Part of a small language model's weights: width 256, 4 heads of 64 (1 for keys and values).
Each number is 200 + 30 x the weight over its row's rms, rounded and kept within 0 to 999. Layers, rows and columns count from 0. The size before them is the row's rms in percent of the matrix's.

# layer 3 attention query, 256x256, rms 0.16, rows 40-50,104-113,168-177,232-241, columns 0-63
089,201,176,235,152,226,221,223,192,150,137,192,189,225,225,157,219,190,185,222,185,192,152,220,192,171,227,220,188,176,200,222,245,201,221,239,184,194,175,262,255,231,213,219,273,159,155,196,208,203,196,151,219,218,196,217,170,176,218,167,175,179,175,143,204
090,220,168,147,212,153,212,165,167,153,188,220,199,173,239,171,226,221,155,184,164,190,223,176,161,196,181,208,189,189,231,226,189,222,281,229,221,216,202,190,194,139,216,215,181,212,232,150,231,230,233,235,149,230,249,174,188,213,192,171,243,164,180,173,232
086,163,190,219,234,164,176,210,250,168,167,194,213,214,176,178,176,211,183,169,173,197,178,184,174,185,160,151,182,236,186,194,215,167,202,215,156,233,213,244,172,221,251,212,230,232,237,213,216,223,187,248,189,258,204,166,192,160,194,134,206,140,183,209,186
084,174,143,199,214,214,250,211,228,233,196,239,214,205,187,183,242,187,159,153,164,157,150,194,218,182,172,212,236,225,196,209,237,175,208,140,206,201,183,170,206,206,204,192,192,215,210,212,230,234,188,200,107,208,172,175,210,229,205,186,124,204,256,241,183
090,203,198,168,212,242,250,169,175,195,158,188,168,195,230,166,233,230,164,196,201,188,206,176,227,248,197,211,164,156,151,267,195,223,214,244,189,159,182,187,220,181,191,162,205,147,251,218,202,215,181,244,158,235,241,234,215,208,200,210,239,185,173,181,221
090,159,169,215,191,167,178,200,205,219,217,177,204,218,202,188,167,136,209,230,216,181,243,252,207,201,175,199,189,219,189,196,249,198,211,237,150,242,249,135,227,235,112,192,210,154,193,180,212,189,206,211,199,133,184,210,169,200,216,193,203,181,191,184,232
094,200,194,198,209,229,241,188,169,192,163,211,185,170,205,208,150,226,231,187,190,159,224,194,160,249,182,232,195,169,190,203,226,225,191,204,214,188,137,167,208,256,223,214,167,219,145,225,196,256,225,206,172,144,194,188,201,212,210,208,248,208,217,182,239
085,187,207,161,189,117,202,220,225,227,268,216,245,195,221,247,177,214,174,182,222,159,236,207,192,162,151,198,216,165,181,197,208,196,180,215,171,192,220,255,225,148,232,206,161,226,180,159,213,177,127,287,232,222,211,254,208,197,166,194,233,227,174,229,211
104,206,200,240,174,151,158,184,166,240,219,166,218,214,218,273,142,207,199,219,173,169,176,194,197,181,143,164,252,223,145,202,230,176,229,172,192,249,192,182,234,189,196,215,240,206,255,201,219,211,205,211,158,238,217,160,188,155,174,185,215,189,168,209,176
092,183,203,188,198,175,144,197,208,189,198,162,166,199,194,192,206,238,228,221,216,211,213,156,198,203,220,239,183,225,194,220,190,183,173,203,178,212,201,226,150,206,214,179,232,264,199,220,227,180,212,206,227,215,251,248,218,147,234,155,229,193,174,211,182
090,180,199,196,191,202,221,241,184,187,176,223,180,237,180,161,172,192,224,174,175,255,211,158,156,160,192,118,183,169,239,217,217,209,210,217,227,259,153,232,239,213,210,198,233,190,223,199,215,237,240,165,173,208,143,174,175,182,208,172,186,176,213,181,191
106,218,159,245,202,186,184,170,194,195,235,168,192,244,210,156,184,176,132,204,143,183,183,194,127,174,159,156,164,228,192,256,203,151,216,188,212,197,251,195,187,211,220,182,160,130,217,188,207,190,227,193,280,199,169,196,217,178,218,211,198,230,255,251,144
082,156,213,154,246,234,171,197,181,184,159,218,174,148,198,115,169,234,260,232,191,285,198,153,174,160,230,188,243,221,212,230,229,190,229,210,217,209,163,225,233,214,151,201,236,144,184,210,211,196,218,208,180,242,231,211,215,210,232,179,185,201,191,198,195
089,156,234,223,248,200,163,204,144,203,210,189,128,149,184,214,196,163,116,193,162,171,193,217,255,157,220,183,229,215,168,190,270,223,236,211,208,229,239,244,177,194,190,210,212,195,239,179,157,219,209,148,251,162,222,186,170,160,189,194,201,193,198,229,147
113,243,209,167,182,183,198,172,155,127,261,265,231,209,182,230,230,180,160,238,183,122,183,210,217,207,204,200,203,258,262,111,233,216,208,246,195,232,167,195,141,169,177,182,171,243,193,184,184,216,190,138,184,215,232,208,192,198,173,165,167,219,155,156,202
110,209,253,197,199,274,176,208,259,222,196,213,183,233,240,210,215,218,161,164,268,206,183,253,219,197,219,212,213,186,178,230,175,211,151,152,218,182,187,245,206,225,267,189,221,176,166,203,232,157,192,216,254,162,156,198,187,210,187,181,190,225,187,186,221
100,201,189,198,185,161,199,174,217,179,182,207,209,142,179,205,214,229,191,184,240,194,227,206,215,223,173,184,202,180,145,226,141,171,165,161,224,197,198,191,158,256,175,203,173,260,212,218,193,202,203,174,193,200,145,208,188,241,170,146,224,198,244,211,233
120,223,185,173,197,194,192,206,194,228,169,177,199,205,184,223,200,224,221,191,217,151,205,264,201,221,222,217,196,218,262,186,204,219,211,173,141,201,205,194,197,216,190,241,193,185,177,241,207,165,163,210,256,175,194,181,223,188,190,255,144,207,154,183,137
088,167,240,173,205,214,215,166,185,210,158,165,197,221,253,203,173,267,207,251,217,196,187,217,209,202,235,280,167,184,189,245,183,213,222,164,206,221,226,247,262,118,170,141,228,190,166,199,191,168,220,152,173,193,190,195,152,200,172,181,200,255,167,207,248
107,179,215,227,224,157,173,199,137,182,225,165,214,213,154,207,165,176,231,230,153,252,175,198,123,183,200,202,203,229,184,179,208,179,268,211,180,172,220,237,174,134,172,185,219,169,184,187,240,168,231,207,276,230,213,188,157,159,177,152,210,187,178,230,219
104,223,153,202,214,204,199,163,181,189,255,222,237,145,181,225,195,173,195,215,205,201,231,174,170,179,203,235,208,207,223,204,186,200,232,246,217,203,190,170,165,157,221,181,165,198,258,179,200,198,233,244,223,255,231,203,181,270,198,253,192,237,189,159,152
098,217,212,196,217,201,213,179,168,206,160,204,168,191,249,151,263,164,252,198,225,182,225,208,188,171,185,236,232,139,170,178,196,218,212,225,247,239,144,203,224,222,163,184,207,233,290,172,185,214,245,250,164,213,218,179,198,254,206,203,179,186,270,166,185
103,215,226,215,214,229,159,182,191,190,238,211,160,210,181,241,156,201,190,194,176,216,229,189,226,180,237,189,179,214,213,179,255,183,188,150,195,179,217,224,191,140,209,173,248,227,176,212,157,194,241,245,183,247,212,201,155,224,190,142,196,166,171,240,199
100,182,206,240,184,227,167,213,185,216,166,195,150,194,225,209,229,196,193,193,192,217,199,191,161,201,202,204,221,254,190,161,184,217,207,193,209,216,244,222,209,147,204,174,237,264,207,178,213,197,190,231,174,210,179,245,229,190,210,205,226,281,269,212,182
091,252,118,189,228,164,200,261,188,211,184,204,201,184,211,172,148,175,178,133,207,200,158,233,252,219,205,231,273,271,245,209,247,181,199,188,198,199,181,201,210,192,264,144,247,202,231,234,197,151,153,157,216,178,183,183,179,194,188,208,200,215,248,145,205
106,215,174,162,169,167,182,189,205,216,152,175,236,187,183,231,212,214,230,200,149,137,206,190,182,202,163,203,197,216,189,158,163,206,219,213,178,248,233,208,189,196,201,239,213,215,216,183,229,159,190,196,241,206,219,169,185,236,170,188,179,234,211,189,180
103,286,215,216,190,171,236,231,200,252,241,196,216,204,170,188,209,168,200,217,207,159,194,223,243,228,146,175,184,180,245,185,255,254,201,248,164,170,171,214,192,192,153,160,197,186,207,234,185,161,164,170,165,124,231,166,170,176,241,253,187,240,143,183,140
113,151,209,251,217,239,201,211,267,240,152,178,210,221,156,196,203,215,236,205,207,211,234,275,241,206,225,162,169,152,184,191,198,220,160,171,211,180,197,193,144,240,231,206,175,201,196,237,221,171,210,198,223,191,169,183,237,177,235,238,165,201,185,172,232
115,152,200,161,207,187,208,155,215,192,208,223,236,190,224,223,203,235,187,201,181,200,182,159,214,165,230,194,196,171,126,240,173,179,185,221,169,178,209,225,215,183,186,179,223,230,250,180,204,179,190,214,199,291,175,240,187,217,218,182,247,187,233,209,226
096,231,213,185,197,147,219,184,186,181,179,186,233,195,172,158,173,230,184,135,160,216,233,225,216,237,245,199,165,230,240,174,206,211,236,206,174,197,202,205,250,194,200,183,199,185,179,202,176,193,231,149,165,214,213,205,235,191,187,163,214,194,284,209,178
110,167,200,294,160,182,217,177,210,207,224,181,200,205,185,188,175,181,193,185,226,207,192,244,186,148,210,215,216,189,151,240,173,169,149,206,209,122,190,182,207,191,226,202,201,259,201,191,158,187,203,194,200,208,180,208,171,224,183,162,198,220,238,203,241
093,200,208,235,223,128,197,164,184,203,172,211,202,178,241,183,151,205,187,208,224,197,242,164,200,182,197,217,207,158,193,166,218,168,158,198,231,133,215,219,208,220,191,182,193,189,227,162,250,212,189,177,202,206,239,224,248,215,184,185,201,272,240,172,198
083,224,242,212,186,221,265,229,191,159,238,219,192,189,217,179,229,186,197,166,192,181,176,164,208,182,207,174,217,210,187,254,205,187,202,150,227,257,183,213,172,182,190,176,266,195,206,232,196,155,238,202,195,140,209,209,200,214,212,173,233,148,241,189,167
094,192,201,217,170,183,215,183,211,213,233,196,216,155,241,172,218,227,179,157,160,192,185,197,198,205,185,206,236,177,168,201,194,232,164,217,179,244,225,201,219,204,189,198,215,226,206,198,235,178,215,157,210,176,157,151,209,197,192,169,227,236,145,211,180
094,178,180,251,168,236,209,189,178,247,210,177,162,216,134,187,218,148,180,238,196,202,189,206,214,219,217,218,214,192,247,200,228,214,243,195,209,233,129,221,158,212,160,140,255,157,160,194,203,184,209,197,186,138,245,192,178,224,193,205,195,217,176,231,192
103,209,187,206,198,197,185,216,185,214,175,216,189,227,153,211,160,183,240,213,233,186,145,179,218,197,173,231,194,183,179,220,195,190,164,232,203,147,153,205,217,180,240,166,217,202,190,185,198,214,176,233,194,199,239,176,195,166,173,203,193,193,163,151,222
108,215,223,185,192,236,210,181,185,156,275,193,212,166,225,176,200,187,181,202,250,191,243,253,193,155,198,187,145,214,238,181,175,213,243,187,177,172,232,195,120,208,249,202,198,216,262,186,198,200,220,209,188,184,206,220,205,196,210,149,177,221,222,135,184
099,203,182,216,216,253,175,205,253,220,195,129,252,222,205,207,207,200,247,221,244,187,174,214,205,214,159,180,159,179,181,217,223,201,153,169,198,186,201,170,185,245,257,224,193,189,207,188,198,186,198,247,169,201,192,201,203,192,248,245,264,241,146,134,215
093,157,235,209,212,205,180,235,225,217,204,171,225,230,163,181,230,190,180,160,180,204,111,206,143,228,217,183,176,263,198,203,220,175,201,184,212,252,197,193,251,219,191,246,250,204,149,199,220,190,204,144,197,167,181,208,198,142,216,200,160,179,234,256,206
117,179,229,189,163,240,205,238,219,243,193,171,166,229,166,235,181,181,158,228,159,215,187,187,176,146,203,153,236,189,175,212,207,173,189,174,179,262,237,213,207,118,174,234,227,241,191,192,215,168,212,163,251,158,192,214,206,168,174,144,194,176,177,271,177
105,203,218,246,180,145,179,242,215,164,217,200,233,174,203,165,143,176,194,195,161,172,213,177,187,178,156,151,208,183,198,210,221,199,212,231,153,199,216,234,202,162,209,170,216,206,250,186,205,154,210,177,205,193,218,181,176,168,204,202,158,155,276,264,183
# layer 3 attention key, 64x256, rms 0.152, rows 40-49, columns 0-63
093,205,211,158,211,158,153,175,155,234,201,199,227,188,239,223,191,183,236,215,166,149,178,209,231,228,158,171,153,204,207,183,219,248,183,137,193,177,184,244,202,175,202,174,230,221,209,204,179,160,176,207,218,209,177,237,222,208,156,167,226,221,160,237,260
094,184,178,212,142,194,213,199,202,268,227,172,175,228,264,238,206,180,217,218,231,191,173,265,225,218,185,198,194,229,173,191,171,195,175,198,146,230,172,193,246,186,246,209,205,220,190,192,152,178,196,170,190,184,172,255,197,141,284,211,217,237,234,178,155
099,199,206,179,227,198,176,250,189,122,200,164,227,231,156,158,188,238,209,187,180,255,240,133,211,235,198,269,177,177,234,200,214,202,216,177,176,263,186,246,216,207,196,232,207,218,138,193,192,227,172,158,210,194,206,200,162,194,184,183,144,192,209,272,219
103,213,262,241,143,190,183,205,218,179,167,186,143,156,177,180,241,222,222,184,202,229,219,205,217,213,200,152,165,209,158,213,205,193,208,193,206,141,194,167,184,278,234,171,171,176,211,199,219,195,222,179,198,183,246,190,199,230,190,192,220,194,163,191,158
097,167,244,192,207,222,209,146,201,179,228,193,213,159,225,183,189,183,163,188,225,202,177,299,204,225,198,181,202,232,156,168,198,245,280,199,155,207,201,182,234,243,158,259,259,142,220,216,189,241,253,174,226,190,250,194,207,244,200,209,190,231,195,161,164
103,213,177,213,249,164,175,171,224,186,164,232,177,223,248,174,254,213,175,170,162,198,181,157,234,198,163,268,218,172,193,179,182,261,217,223,256,194,267,237,239,203,194,194,181,218,219,201,214,278,196,233,177,203,249,219,222,260,273,223,237,210,207,172,228
107,211,218,208,120,208,178,205,198,154,225,192,154,185,255,216,218,190,186,192,277,200,164,204,263,206,254,202,206,228,190,180,153,206,187,189,203,243,204,228,187,186,234,211,204,250,180,176,177,181,179,222,240,173,211,191,193,163,198,212,217,176,254,262,224
118,202,179,198,181,215,213,205,259,175,213,211,187,159,199,211,192,245,224,211,221,160,176,192,165,203,240,243,228,222,236,188,126,234,231,227,208,184,175,185,166,238,218,199,157,208,182,245,221,210,187,198,171,200,160,226,201,223,227,228,261,278,236,220,224
099,184,177,182,214,232,186,219,190,204,208,202,212,179,215,268,202,250,182,204,205,173,234,231,202,189,159,154,205,194,243,194,151,237,240,210,158,212,188,221,147,172,235,175,245,274,218,260,220,250,157,196,223,196,217,191,208,221,211,244,154,207,188,226,230
104,150,219,208,223,183,145,221,176,200,191,250,212,246,194,176,181,267,171,191,188,159,229,182,168,221,192,191,203,168,224,179,217,202,220,197,140,258,216,240,171,155,163,207,251,207,168,175,223,240,220,171,185,202,166,187,190,179,243,200,222,154,205,184,188